config = dict(
    d_model=384,
    vocab_size=8192,
    norm='rmsnorm',
    positions='rope',
    qk_norm=False,
    init_std_down=0.0,
    schedule='wsd',
    decay_fraction=0.748,
    steps=8180,
    dataset='wikipedia_en',
)
Each number is 128 + 24 x the weight over its row's rms, rounded and kept within 0 to 255. Layers, rows and columns count from 0. The size above them is the row's rms in percent of the matrix's.

# layer 6 attention output (transposed), 384x384, rms 0.115, rows 6-12,38-44,69-76,101-107, columns 0-191
size [ 91 103  92  85  89  92  87 121 113 129 118 132 124 136 102  99  99 105 102 111 108 102  94  87  94 101 106  99  89]
[[156 136  88 118 107 134 148 148 168 157 140 130 143 134 107 155 105 143 114 113 107 145 134 141 142 120 105 114  90  43 119 143 119 130 141 125  85 152 142 107 154  88 158 136 146 142 134 172 142 162  97 153  79 109 126 148 103 115 116  95 101 155 128  93 128 146 137  84 123 110 124  54 125 130 112 149 135 133 112 119 116  89 109 138 150 138 119 135 115 106 118  88 146 136 119 135 108 113 163 101 166 122 158 134 140 102 103 141 179 155 141 180 152 120  88 133 138 113 120 152 139 126 136 138 158 145 122 129 120 124 115 114 170  99 153 120 139 145 123 147 142 159 135 105 115  81 121  95 138 104 153 130 116 109 147 161 110 112 126 170 112 109 136 137 170 110 133 136 145 178 142 122 160 138 139  63 148 149 123 107 137 127 125 148 137 154  83 127  85  95 146 158]
 [124 114 124 137 154 145 101 128  96 125 140 136 138  75 116  87 158 112 120 100 116 101 106 142 152 133 107 122 115 108 128 115 129 187 126 134 123 100 110 154 134 139  86 123 110 109 129 114 140 137 140 154 145 112 150  87 147 109 154 141 103 140 118 109 147 117 127 149 104 132 184 141 116  72 112  97 133 123 121 141 123 158 145  83 129 133 168 148 114  73 117 124 101 154 196 161 116 158 161 159 111  76 124 130 109 146 129 151  96 177 133  65 125 148 110 125 107 112 127 116 128 122 111  92 117 137 103 172 101 153 177 121 114 129 154 146 131 122  97  97 156 117 167 155 130 115 121 143 157 119 138 160 129 121 121 117 132 152  89  98 111 114 107 130  80 153 127 115 167 145 111 106 141 142 167 119 152  80 141 147 117  95 141 100 131 109 120  97 117 146 146 125]
 [143 101 117 100 152  90 150 115  53  93 124 132  98 125  99 132 138 136 156 101  90 146 121 132 174 144 114 145 122 149 143 100 120 146 148 116 111 110 112 147 102 146 116 148  95 150 114 161 121 104 136 105 135 138 139 108  95 151 143 138 105 150 154 125 117 135 106 137 118 120 169  97  67 108 149 145 125 117 106 136 128 119 124 159 152 121 139 158 117 138  94 159  96 133 157 155  98 123 143 125  87 104 106 118 138 139 128 127 143 144 126 126 171 153 141 107  71 126 113  93 183 140 100 112 146 193  75 110 146 125 100 133 115 126 162 129 107 148 141 137 115 104 108 148 145 112  98 141 114 149 137 160  98  87 168 124 131 119 135 119 138 150 135  95 148 129 142 138  99 173 117  85 201 104 133 132 110 127 154 127 129  95 134 128 178  96 103 108 128 152 105 159]
 [113 139  79 109 108 123 114 135 161 146  94 128 115 141  99 125 142  92 164 137  88 187  94 148 152 143 135 145 149 127  86 154 114 139 128  93 117 145 135 106 140 155 126 132 156 146  96 152 129 135 128  71 161 158 126 130 134 129 136 155 158  98 164 107 150 117  98 201 126  85 126 126 119 104 110 162 151 138 120 161  98 179 170 137 101 145  98 111 146 100 146 120 143 182 184 109 106 131 110 110 154 170 103  94 135 177 119 127 108 125 118 144 129 124 125  61 151 136 128 140 159 137 127 129 157 118  98 117 137 119 131 159 155 142 128 122  89  90  99 141 163  72 121 114 140 114 135 135 120  90 126 170 134 138 136 130  85 137 149 119 123 130 121 144 140 106  88 167 167 110 121 115 168 177 114 134 134  87 123 143 121 122 134 164 137 117 120  75 122 137 151 152]
 [136 121 177 140 130 118 115 144 158 169  87  83 132 112 101 124 109  98 152 128 131 135 150 155 149 156 148 138 129 130 100 135 155 138 110 133 141 130 186 144 120 117 144  95 118 170 116 138 134 120 117 144 139 109  80 134  98 114 146 116 104 160 128 126  93  68 128 118 131  89 152 169 135 118 129 151  99 149 180  90 106 120 134  78 161 106 135 122 111 119 125 115 120 123 121 111 116 144 130 114 117 137 116 154 158 100 112 166 101 109 113 130 141 124 123 125 135 180 158 144 150 118 107 107 121 146 121 159 103 131 107 155 117 143 136  84 154  90 113 108 145 192 128 152 160 141 108 132  84 182 122 114 128 108 129 116 128 148 110 139 118 135  86 136 136  93 123 146 124 177 111 164 121 145 118 174 145 112 128 103 124 130 125 128 159  94  98 161 123 173 159 112]
 [121 126  97 138 111 132 121 124 156 139 113 134 143 150 140 160 133 126 132 136  95 183 137 161 136 106 125 128 158 110 117  84 140 106 147 103 126 163 143  83 130  97 155  83 131 131 109 104 118 116 113  92 105 136 110 102 148 149  93 154 102 102 137  94 111  92 124 127 139  95  73 110 154 119 117 159  96 117  97 104 155 151 144 153 116 128 118 135 103  97 151 131 167  98 120  61 161 168 135 161 109 147 118 118 109  76 114 113 169 126  96 143 146 125 163 132 139  69 106  74 138 169 117 129 134 132 111 136  88 122 162 154 149 125 161 143 113 131 141 155 100 150 150 138 120 170 127 137 170 151 150 107 135 153 102 161 156  89  92 139 122 104 189 165 141 113  99 169 126 102 100  97 167 144 119 147 119  71  84  98 160 107 128 151 115 144 131 101 114 122 185 141]
 [152 164 116 121 140 111 104 111 129 137 127  99 148 114 119 132 135  87 157 119 179 132 147 160 118 160 133 135 136 115 120 117 115 154 135 158 133 119 118 136 155 114 143 123 143  97 147 102 114  87 100 172 141 119 110 153 165 132 134 108 152 155 150 169 126 116 144 126 182  82 136 151 144  79 126 125 110 167 102 148 134 107 120 182 122 154 147 140 125 120 170 162 157 102 148 122 144 144 167 145 133 118 126  92 123 109  97 134 138 155 174 169 143 145 104 104 106 139 146 115 151  84 123 162 129  94 109 152 145 146 151 186 101 134 180 129  83 123 125 101 137 116  90 116 113 131 127 127  80 130  91 156 111 165 125 145 139 119 159 112  72 175 114 132  96 100 124 111 153 137 144  90 147 136 144 160  93 113 151 120 110 127 129 154 132 124 116 116 125 168 116 170]
 [111 136 153 174  71 112 183 126 156 126 143 132 133 130 159 107 131 152 116 131 142 152 153 109 152 100 121 149 107 125  86  66 125 133 161 119 124  89 111 163 113 162  68  77 132 116 133 107 132 136 130 123 126  96 133 184 140 130 144 125 142  88  82 113 118 128 117 123 110 179 109 143 158 126 121 120 106 118 147  97 123 148 149  78 166 124 140 168 103 135 128 124 131  97 109 141 114 117 104 130 171 132 110 135 150 166 118 118 101 115 144 120 136 144 118  95  97 167 106 120  90 137  98  76 138 100 104 113 140 116 162 124 172 115 105 153 138 143 125 122 145 142  76 120 119 172 144 105 139 105 138  86  89 149 100 141 130 120 114 128 133 139 105 115 119 145  76 162 123  78 129 153 109 137 136  88  98 140 129 167 111 142 128 124 136 126 106 138 117  98 105 120]
 [128 142 118 146 102 103 117 131 110  73 140 131 144 130 112 133 105 139 134 130 136 124 105 107 173 104 136 145  69 107 119  88 145 124  95 157 154 127 121 132  86 116 107 102 122 129 116 140 111 132 126 131 101 145  78 200 140 135 134 136 134 126 111 104 122 138 144 133  99 117  92  62  94 124  99 143 110 119 120 121  85 155 144 185 127 158  81  91  98  99 130 150 133 129 103  99 130 113 128 109 129 104 162 158 140 129 112 135 104  92 128 162 118 179 132  99 108 140 131  79 112 156 106 140 120 116 140 133 165 143 117 158 157 118 126 130 147 121 128 141  87 144 109 103 138 145 106  98 165 132 122 127 134 144 113 121  99  99 132 152 137 167 173 124 155 117 152 117 125  68 143 117  86 100  90 137 110 147 122 149 127 160 132 157 126 134  96 149 141  91  73 130]
 [103 134 148 144 168 109 113 141 165 112  90 117 153 167 109 110 152 115 112  81 137 111 144 121 135  90 133 110 131 114 106  84 143 139 151 111 180 150 108 148 120 120 127 145 129 172 161 125 127 139 121 131 135 142  75 142 125  72 102 130 153  85 119 113 143 127 119 113 134 143 110 100 172 154 115  64  83 114 129 119 117 152 135 119  97 133 130 115 109 110 141 143 119 133 116  95 150 145  94 160 134 134  96 133 148 116 137 112 106 114 139 131 128 114 142  90 152 148 161 145 128 126 143 109 132  90 135 121 140 150 138 119 165 120 100 124  76 101 135 141 131 118 154 153 140 131 164 118 145 146 135 103 129 142 132 107 154 110 111 144 120 125 151 120 136 128  89 135 128 117 120 154  60 157 132 154 142 135  96 137  96 133 170 163 136 120 129 124 127 112 128 119]
 [109 120 130 148 175 119 128  87 132 149 166 119 130 104  80 113 122 131 108 105 107 120 158  91 150 107 145 129 100 122 156 103 153 142 150 146 162 137 133  91 106 102 119 145 186  90 156 127 105 111 100 148 150 141  94 119 153 133 125 116 135 157  80  64 121 146 124  91 157 206 145 144 147 102 141 125 116  97 137 144 142 107 124 111 122 160  91 109 108  88 157 100 159  92 113 133 101 177 108 144 127 119 128 123 136 134  94  85  92 143 125 135 130 163 129 145  99 146 105 117 163 103  96 164 152 140 162 129 153 138 175  85 122 113 133 136 146 175 136 124 125 140 130 124 104 170 166 143 115 168 138 152 124 158 159 128 115 168 159 142 121 136 168 124 121 142 112 126  78 123 120 127 118 124 163 111 117  99 108 133 113 125 102 111 123 143 101 143 134 109 111  82]
 [169 132 132 156 140 150 128 107 121 134 153 140 150 117 145 132 170 157 113 130 174 112 114 116 109  99 166 142 113 114 138 137 109 100  97 110  91 105 102 108 116 137  91 101 115 101 138 124 126 179 141 110 125  97 143 149 139 112 132 134 149  84 172 156 172 173 141 107 146 134  90 123 165 156 134 130 109 168 129 141 178 163 125 146 123 182 113 170 105 126  87  83 133 148 124 129 152 126 139  98 114 118 145 129 107 150 153 135 134 147 116 124 115 131 151 132 149 158 109 128 109 171  77 147 131 133 116 167 137 135 185 113 148 155 104 158 149 128 104 138 113 147 106 136 106 170 126 122 148 101 138 129 140 130 147  94 148 121 170 128 131 157 129 112 142 124 157 137  87  98 128 127 135 102  98  81 114  93 103 135 106 112 117 146 132 136 154 138 148 136 109 100]
 [162 136  85 146 121 129 104 109 102 109 181 125 134 132 146 118 109 127 128 120 120  54 100  69 146 128 107 134 131 155 140 154 117 145 104 147 118  75 110 138 151 116 144 139  97 108 148 159 128 113 142 129 112 112 148 182 123 103 152 132 116 152 102 108 113  97 143 130 116 131 140 125 116 119 114 140 112 113  96 151 118 155 138 134 121 129 160 119 132 158 126 111 163  97  91 155  79  67 148 103  98  97 144 132  98 159 110 104 140 175 164 112 152 112 163 138 128 130 133 163 117 114 159 136 103 147 132 170 171  99 164  85 172 115 131 153 122 106 129 109 160 128 145 140 118 102  84 110 109 128 142 172  85 123 138  96 127 129 131 107 139 143 100 146 133 128 109 139 129 127  99 116 148 129 131 126 120 131 176 108 139 150 112 173 122 128  61 156 102  81 100 141]
 [105  97 114  86 148 133 123 120 126  74 110  95 120 145 147 152 159 136 184 118  75 137 103 139 125  91  81 149 127  79 125 160 139 124 110 106 107 155 183 142 171 153 138 132 126 150 121 182 127 191 160 161 116 125 120 129 137 143  99 118 151 162 121 107 153 135 118 158 121 132 151 153 133 145 122 169 158  83  90 135 118 126 125 111 136 106  90 111 127 116 125 117 156 170 142 118  96 109 136  93 115 120 118 145 174 114 123 128 175 154 156 104  68  96 129 182 114 104 116 129 114 166 141 109  87 137 139 139 128 102  89 143  91  91  80  71 141 148 136 151 125 103  92 101 161 128 122 118 134 129 142 117 120 127 121 105 168 150  94 130 118 127 124 134 156 117 101 108 133 162 111 146 144 139 146 134 112 182 130 149 121  98 125 113 140 111 139 125 146 143 169  86]
 [151 122 133 109 144 197 152 137 134 113 109 164 156 116  74 132 153 186 109 134  84 160 129  69 102 126 100 157 129 134 121 105 105 128 124 127 103 125  93 129 185 108 160 124  91 141 116 139 153  85 160 130 130 120 153 163 129 115 131 111 124 113 157 129 104 123 137 123 131 132 157 162 125 142 141 149 116 138 134 113 159 127 157  99  82 102 144 111 174 134 131 114 169 126  78 177 132 125  67 148 107 146 144 163 133 129 143 127 132 154 106 107 128 100 107 107 119 144 105 130 128 115 106 150 104 121 123  96  84 126 112 142 122 130  92 165 156 164 126 140 177  90 104 100 139 147 168 121  79 148 116  44 187  94 126 122 106 128 145 129 149 117 131 119 135 142 158 153 153 152 123 127 150 140  99 135 141 141 111 155 140  96  77  97  99 172 128 142 134 146 142 133]
 [125 106 124 112 136 154 122 115 148 151 100 124 127 112 165 160 154 121 155 160 110 117  81 135 105 151 135  96 121 130 150  82 119 114 149 163 117 147 168 104 203 108 174 139 113 133 129 138 123 138 170 162 132 171  95 126  92 133 122 154 133 136 112 157 145 164 125 126 176 166 116 129 113 106 163 128 120  99 111 170 118 133 141 185 144 127 123 122 123 141 122 178 140  76 137 115 125 174 131 110  76 122 143 135 119 137 135 126 133 124  84  94 107 163 132 149 119 120 151 125 142  96 154 148 112 103 183 107 128 132 115  88 130 104 126 104 117 154 131  69 117 155 194 136 141 142 135 107 110 113 126 113 142 126 161 156  99 126 109 102 146 124 163 127 133 106 124  94 147 112 138 119 138 103 152 152  96 109 177 118 155 107 100 114 101 147 176 104 107 148 135 155]
 [124 117 126 101 142  99 133 119 132 126  86 118 122 116 124 144 120 138 127 101 104 117 117 117 118 149 103 124 141 158 122 152  99 145  97 161 127 178 139  90 123 109 154 152 132 159 114 146 120 145 124 136  90 144 143 162 126  89 112 104 131 124 147 147 114 183 133 127 167 125 105 149 142 140 169 141 159 113 134  83 150  81 124 116 120 140 136 124 132 161 129 113 126 145  95 128 138 140 129 148  86 178 145 160 117 131 129 171 130 104 126 119 122 100 112 122  97 124 110 143 160 119 163 115 104 132 146 116 155 117 156  84 112 127 121 113  86 143 110 170 127 148 104 128 151 114 115 128 113 151 163 124 113 128  92 144 159 130 179 103 114 110 158 117 179 116 139 119  84 148 130 135 146 128 134 164 137 121 126 135  96 162 134 128 102 102 153 130 119 146 173 114]
 [119 105 113 139 105 145 117 143 126  92 119 163 129 173 138 167 111 125 117 148 106 104 104 145  70 149 150 157 134 156 172 157  93 121 108 134 109  99 210 144 106 114  98 116 139 118 119 116 115 115 133 143 140 118 146 126 146 142 166 132 131 176 139 156 133 119 156 144 153 122 135 112  81 116 132 115 137 137 117 152 141 110  88 157 137 151 116 161 115 103  77 110 164 115 139 154 100 109  96 116 147 108 119 108 137  82 131 125 152 100 121 117  88 152 151 172 134 101 101 176 118 141 117 134 121 111 158 170 127  97 171 123 165 111 111 137 158 137 101 105 101 143 146 117  95 133 107 121  93  93  86 190 113 150 132 107  72 127 127 100 103 124 117 168 123 119 104 161 109 156 118 102 154 129 126 130 128 114 147 139 133 146 119 124 128 138 113 107 116 139 138 135]
 [144 113 105  77 126 136 120 124 105 124 116 115 139 132 129 115 150 103 131 153  94  91 125 176 148 132  98 128 125 126 147 140 112 154  69 108  91 118 142 113 134 183 161 158 121 120 101  91 177 129 157 158 165 112 134 130  98 141 145 130 127  89 130 155 105 139 143 122  97  76 119 118  99 144  94 104 147 173 149 114 134 135 124 138 147 137 135 124  82 154 125 127 120 152 134 133 167 102 165 140 129  92 156  95 124 105 165 141 134 100 100  92 110 130 153 137 134 118 121 125 104  95 102 137 129 149 130 116 119 111  84 142  90 104 142 133 161 133 137 145 144 114 122 103 113 114 125 126 112 143 169 117 135 141 155 154  89 137 136 152 160 152 140 143 142 181  99  72 172 168 110 106 138 105 154 145 111 143 114 170 164 145 142  77 140 157 183 122 110 145 105 144]
 [ 98 136 113  93 134 133 104 159  81 120 117 117  76 102 147 116 106 116 116 164 145 137 121 175 128 143 149 128 158 160 127 146 133 130 154 123 154 131 152 130 141 149 156 145 151 142 170 111 133  67 134 122 121 152 125 127 126 122 126 142 126  94  76 112  93  83 123 131 103 170 114 141 113 101 100 134 186 115 120 134 106 119  82 138 131  93 131 114 111 131 161 179 154 108 174 139 139 130 114 115 145 101 123 111 114 152  94 107 112 120 155 139 107 149 151 115 116  95 125 129 167  95 146  92 136  94 155  94 145 157 104 147 103  79 184 106 125 118 122 146 154 157 138 111 122  97 100 171 123 159  97 152  92 154 117 127 109 144  96 152 163 120 115 139 133 107 114 129 161 123 109 133 135 107 162 115 132 170 157 105 152 178 152 120 122 126 131 125 114  94 113 112]
 [125 109 135 131 170 195 154 134 132 130  99 110 146 109 118 100 130 114 115 123 128 132 115 175 120 132 115 125  62 123 152 112 123 134 154 124 123 115 148 126  87 160 117 130  99 135 159 129 159 131  88 152 115 164  85 121 127 130 186  92 154  97 130 161 165 151 134 111 124 127 110 130 107 139 111  78 141 133 153 130  96 109  87 125 157 101 120 142 103 137 105 121 103 182 146 148  86 130  89 151 169 113 100 115 129 140 125 110 102 114 137 130 110 114 108 119 129 115 104 141  99 140 126  96 189 138 153 135 179 113  71 139  98 166 117  66 109 128 149 132 144 176 131 107  91 103 163  89 147 140 103 160 177 147 136 168  92 122 135 126 130 115 152 125 145 109 139 123 119 115 146 129  66 126 130 143 135 143 138 137  97  99 144 106 138 131 125 100 140 163 119 123]
 [137 141 151 127 105 102 141 103 120 161 130 164 107 125 171 170 103 125 108 110 162 103 105 118 162 128 150  90 100 174 122  77 128 154 123 107 129 100 143 114  80 130 101 159  94 116 146 120 126 129 146  83 148 126 128 121 112 122 138 145 123 112 112 141  83 123 109 126 131 106 144 107 161 120 115  99 101 134 172 135 106 165 152 110 131 130 151 126 120 129 114 164  80 113 127 126 123 102 128 132 115 155 139 113 134 124 122 147  90 102 104 128 134 132 180 145 150 116 104 170 152 118 136 116 142 167 150 109 153 125 149  60 177 127 150 137 140 115 149 104 121 150 178 149 146 130 177 143 161 149 118 148 114 117 118 132 117  87 122 131 177 117 168 115 165 178 153 122 147 136 121 122 131  76  98 108 162 127 117  83 169 114 144 112 142 100  98 122 162 108  81 138]
 [ 66 132 167 115 120  96 107 119 162 122  97 136 101  90 130 155 119 106 145 157 147 115 122  90 114  80 127 128 134 135 114 126 123 109 158 151 115 156 122 133  89 135 118 135 116 137 162 119 121 142 150  99 109 138 148 139 100  97 136 120 142 164  98 168  91 141 153  92 135 147  78 115 151  97 125 149 132 114 136 135 153 139 105 144 118 111 114 104 136 148 108 147 123 149 156  71 154 121 133 150 141 150 155 166 181 133  84  82 139 106 113 108 113 139 118 130  97  92 142 121 168 149 181 145 159  93 126 144 123 126 122  71 133 112 138 106 127 129 119 200 135 120  84  94 152 132 123 132 115 140 105 104 134 154 113 111 166 144  57 125 151 113 134 146 138 113 111 114 113 101 132 105 114 165  89 136 156 108 112 111 179 148 166 148 119  86 101 117 123 170  89 124]
 [105 144 160 104 115 145 115 100 164 126 125  93 100 127 134 141 133 117 113 173  97 166 150 135 141 117 112 169 171 151 152 157 143 153  94 145 131 142 166 127 103 173 189 124 156 141 110 133 105 113 161 107 144 143  96  98 154 146 157  96 128 152 139 115 136  81 101 113 137  96 162  93 119 115 124 159  82 164 116 115 145  73 140 136  93  85 140 127  79 145 121 145 139 134 131 107 175  98  86  79 118  83 141 111 122 140 115 137 129 142 132 129 135 177 112 157 125  96 143 122 117 127 142 131  90 140 150 137  99 154 130 188  97 132 109 142  96 128 135 120 172 151 101  99 141 117 142 126 128 162 114 137 175 157 154 115 131 125 164 112 144 109 147 131 106 125 129 158  98 116 146 100 117 111 101 160 158 101 140 146 112 108  93 116 172 161 124  94 119  99 143  96]
 [ 80 101 154 124 109 102 158 145 104 125 151  91 148 210 145 119 154 141 145 126 128 129 142 170  78 150 151 138 143 151 142 131 137  79 116  98 158 170 107 139 107 116 123 114 112 141 115 146 143 131 161 106 129 113  89  89 108 157 157 162 141 151 143 135 150 151 126 108 155 118  96 131 115 122 149  92 136  86 165 151  98 110 128 145 138  99  87 159 130 137 133 147 134 151 156 140 120 133 118 111 139 156 130 105 142 113 128 104 167 151 139 119 137 159 137 157 103 137 127 160 124 129 148 141 142 156 137 150 131 119 109 143 129 149 121 166 147 121 141 101 131 113 136 119 157 142 135 165 115 118  88 133 143 114 141  88 149 135 138 110 128 131 132 125 120 121 115 180 156 116 161 127 127  91 173 163 109 185 112 101 146 147 127  94 122 130 155 143 119  93 106 174]
 [ 87 118 130 169 143 193 116 125 170 139 162 108 132  41 153 110 120 131  97 142 145 108 150 133 105 132 109 127 119 113 104  98 102 162 131 164 102 111 113 104 165 136 115 136 112 100 120 105 100 156 101 112 122 138 169 173 109 121 132 120 100 150 137 168 193 147 133 132 113 108 139 130 123  98 135 177 114 144 139 111 110 136 117 116 140 126 138  94 130 130 158 107 145 122 127 132 149 162 132 119 136 152  97 124 130 106 151 113 106 159 116 167 122 150 114 116 166 129 116 112 122 100 140 138 106 122 147 165 148 120 175 150  99 147 135 131 164 111  78 148 166 165 122 121  92 116 115 138 119  92 100  79 147 146 100 170 158 116 143 113  99 151 160 134 139 112 136  98 180 107 119 140  86 156 105 121 164 143 116  77 110 105 132 154  90 130 126 143 150 103 131 102]
 [118 121 155 135 159 182 150 125 115 127 129 191 130 125 142 132 104 174 114 104 125 139 128 125 107 112 130 108 111 142 107 112 143 112 151 128 119 113 128 128 169 133 104  99  95 127 165  95 140 102 139 140 110 111 154 160 127 134 127 130  97 131 106 136 151 170 140 104 111  96 143 110 111 134 117 134 125 138 126 115 107 113 150 124  92  73 119 100 169 129  90  94 120 118 131 106  88  89 146  93 143 104 107 145  99 102 126 149 132 136 166 123 149 144 146 149 174 128 159 109 129 114 122 144 116 137 146 153 111 142 102 141 187 111  99 111 131 139 167 135 127 152 142 131 170 157 148 125 126 100 108 137 150 163  93 128 127 131 109 143  98 133 100 132 118  82 131 144 135 144 119 134 114 105 107 117 103 129 134  76 128 116 131 139 105  78 108 146 103  79 116 136]
 [183 160 104 131  91 163 130  98 150 139 131 171 152 102  98 137 176 132 135 121  66 103 120  73 123  74 129 111 154 108 126  95 136 109 149 118 128 140 122 155 173 148 138 136 118 121  94 110 145 134 153  92 107 151 168 118 157 109 131 113 133 117 131 159 135 184 135 148 137  89 102 138 145 126  98 125 130 125 160 141 120 108 155 133 134 122 131  99 145  98 184 134 125 113  89  95 110 115 127 128 131 121 106 156 147 135 132 104 147 145 115 131 157 145 114 161  95  83 138  82 142 103 143 144 148 112 171 142 140 127 130  77 156 137 116 126 134 146 124 134 102 106 161 131 124 125 186 100 110 146 131 146 151 149 107 142 125 105 122 105 115 152  95 119 118 106 116 148 167 111 140 120 121 133 145  95 117 120 105 171 129  52  91 117 123 146 140 122 141 176 148 161]
 [139 131 138  85  77 111 130 206 118 110 113 155  81 164 112 106 119 123 125  99 129 118 118 111 128 128 125 106 156 134  99 154 103 108 124 152 145 118 106 149 135 133 100 106 166 120 128 101 124  97 154 111 162 160 159 123 128 133  82 145 126 129 160 125 151  97 131 133 111 165 155 131 162 139 140 136 183 138 119 135 130 124 149  77 127 194  93 125 113 167 140 147 108 164 135 130 122 125  80  92 137 115 139 155 117 114 135 107  99 114 108 148 139 129 155 118 123 155 136 124 132 134 118 131  87 108 121  89 104 162 134 133 111 134  91 180 152 160 151 117 120 119 114  90 176  91 157 116 154 127  96 185 123  69 117  82  99 150 139 132 116 122  91  90  88 123 134 111 168 127 125 156 115 133 146 136 156 120 161 122 136 131 155 124 110 133 160 152 159 143 116 134]]
# layer 6 attention value, 96x384, rms 0.116, rows 6-12, columns 0-191
size [ 87  93  98  94  98  95  98]
[[145 146 133 157 133 128  63 158  97 158 126 156 111 140 113 119 146 131 143 152 125 135 129 117 101 127 135 137 155 126  93 134 149 123 144 118 175 128  79 136 119 140  98 124 129 133 137 131 130 161 159 159 126 123 120 135 137 124 133 154 148 127 159 141 140 118 128 177 119 156 124 171 121 137  60 122  98 118 140  99 129 153 112 126 138 122 129 142 155 129 114 100 140 162 127 129 103 145 111 173 156 112 133 153 135  80 119 156 106 109 115 122 184 124 145 157 131 158 153  98 167 160 104 142 118 164 145 121 119 115 121 127  74 174 139 105 135 104 156 138  93 147 134  93 121  81 105 132  95 126  98 105 110 151 134  96 131 108 141 110 150 163  92 139 113  93 146 127 144 107 130 158 111  86  97 136 145 133 146 121 107 125 114 134  95 179 124 133 145 150 129 115]
 [ 75 129 114 120 108  96 148 151 115 156 166 127 119 151 152 157 132 121 101 119  95 132  93  99 152 101 130 123 111 111 115 132 149 151 113 121 127 104  96 155 139 187 146 165 117  80 161 126 119 101 151 141 172 117 118 119 153 113 123  97 137 121 128 145 126 154 174 186 128 129 126 189 180 172 124 100 125 126 171 146 137 111  78 121 163 130 111 140 147 133 119 130 127 143 122 142 151 133 132 107 148 153 121 151 140 167 136 143 107 123 161 136 166  95 106 160 169 129 127  98 134 148 111 156 105 130 136 125 110 103 101 132 128 130 120 106 149 147 144 142 102 136 122 140 119 151 127 122 120 182  95 138 109 126 134 119 126 123 126 124 150 166 131 149 165 145 132 128 128 116 144 119 134 165  79 140 118 159 140 118 139 107 121 111  71 165 123 163  82 169 101 121]
 [137 132 119 158 121 119  99 164 109 132 175 149 102 125 127 121 147 158 125 112 119 132 139 124 108 119  92 125 137 105 109 178  91 118 123 130 150 122 116  92 185  98 171 145 117  90  94 118 124  72 161 171 124 135 142 128 100 128 147 156 132 137 145  97 136 109 103 171 115 132 159 117 129 123 124  96 129 136 188 140 121 118 115  93 171 117 173 151 140 113 125  85 138 114 140  90  95 118 141 128 204 153 163 115  97 123 137 179 113 101 126 120 107  72 153 146 127 106 164 186 112 158 127 136 106 105 130 121 113 126 129 145 136 113 166 163 101  72 112 152 125 100 115 128 125 183 145 117 136 133  98 122 131 129 158 128 132 159 109  80 161 116 174 162 123  78 113 122 107 109  98 122 151 156 130 137 119  97 121 117 116 129 138 116 134 176 145 104 145 141 172 119]
 [151 123 128 149 127 129 154 165 121 147  98  81 156 111 120 139  97 123 144 118 127 120 138 146 133 133 121 144 144 127 117 121 127 103 111 135 144 145  97 131 123 121 126 149 136 130 113 122 123 142 158 139 133  96 123 111 127  99 128 151 125 112 105 164 128 129  97 165 145 120 133 136 151 172 127  88 118 135 169 148 101 110 135 126 133 124 147  91 141 155 130 121 106 101 121  97 126 134  97 130 126  75 142 149 145  85 124 122  99 116 149 113 115 130 164 194 132 112 119 146  99 160 142 111 104 130 102  97 181 130  83 149 115 157 142 114 101  68 131  89 122 171 105 102 135 120 141 139 182 138 127  86  91 105 124 135 112  97 108 127  90  68  90  84 136 166 151 155 116 143 145 131 120 102 105 136 113 157 181 123 116  99 102 146 133 131 142 145 151 120 143 149]
 [126 146  81 132 140  94 137 109 133 121 190 134 127 113 134 124  99 120 156 134 152 144  69 141 144 142 107 125 171  69 144 147 151 146 148 112 197 126 143 121 149  97 151 112 117 105 130 159 130 101  90 169 154  90 104 141 152 117 120 165 150 167 153  93 156 118 149 122 124 117 182 108 114  99 139 124 107 111 110  84  94 135 168 117  37 125 134 152 160 122 168 145 148 119 126 155 133 104 158 155 140 136 126 161 110 119 130 118 142 114 121 143  83 152 135 158 122 121 143 155  87 129 128 169 122 104 116 125 126 139 131 104 121 157 121  84 125 154 151 121 142 140 118 114 176  68 139 117 145 106 126 119 110  94 105 178  96 144 117 125 152 133 162 161 130  90 148 116 143 115 131 145 171 129 138 123 118 169 121 103 129 166 131 131 103 161 144  86 101 124 111 120]
 [149 123 148 138 153  90  70 112 103  80 147 145 151 125 128 137 110 131 157  99 116 143 140 139 115 108  93 146 119 109 106 146 120 122 125 107 116 147 121 124 130 146 109 168 150 141 111 123 110 145 104 136 135 135 122 108 153 149 143 125 113 135 143 134 111 148 118 166 148 169 121 160 108 127 149 111 131 115 129 121 148 111  93 140 147 116 127  91 156 123 136 103  85 148 111 147 159 100  91 149  88  70 143 115 131 185 127 121 131 149 125 106 152 169  78 150 112 135 144 133  95 110  99 101 102 107 134  73 114 127  94 127  81 136 161 105 126 139 164 152 120 166  96 114 130 120 144 128 142  96 134  78 105  91 134  94 125 117 159 113 111 132 147 110 145 132 190 165 119 154 179 196 172 130 157 109 131 132 159 108 121 126  74 127  86  93 150 141 140 145 120 129]
 [166 156  81 109 164 156 139 108 144 136 136 123 113 178  71 141 121 182 149 133 146  95 190  92 167 184 127  58 144 148 176 122 125 101  95 145 135 168 113 133 141 127 133 119 140 107 162 124 133  99 145 133 106 127 121 106 129 146 122 137 134 127 114 141 144 140 130 154 115 125  85 109 127 105 127 120 159 126 136 147 129 119 125 149 115  85 142 136 133 141 138 144 102 141 129 145 125 149  86 140 111 156  85 139  95 134 157 144 146 121 138 144 143 130 137  82 127 104 140 114 143 159 167 167 122 122 132 140  97 129  78 128  96 132 128 150  84 145 133  95 120  98 139 168 144 128 145 132 143 100 143 111 154 114 107 143 110 106 134 123 103 100 141  61  94 120 109 104 106 146 155  89  80 147  90 147 140 128 135 139 167 176 106 159 118 114  97 129 142  74  90 117]]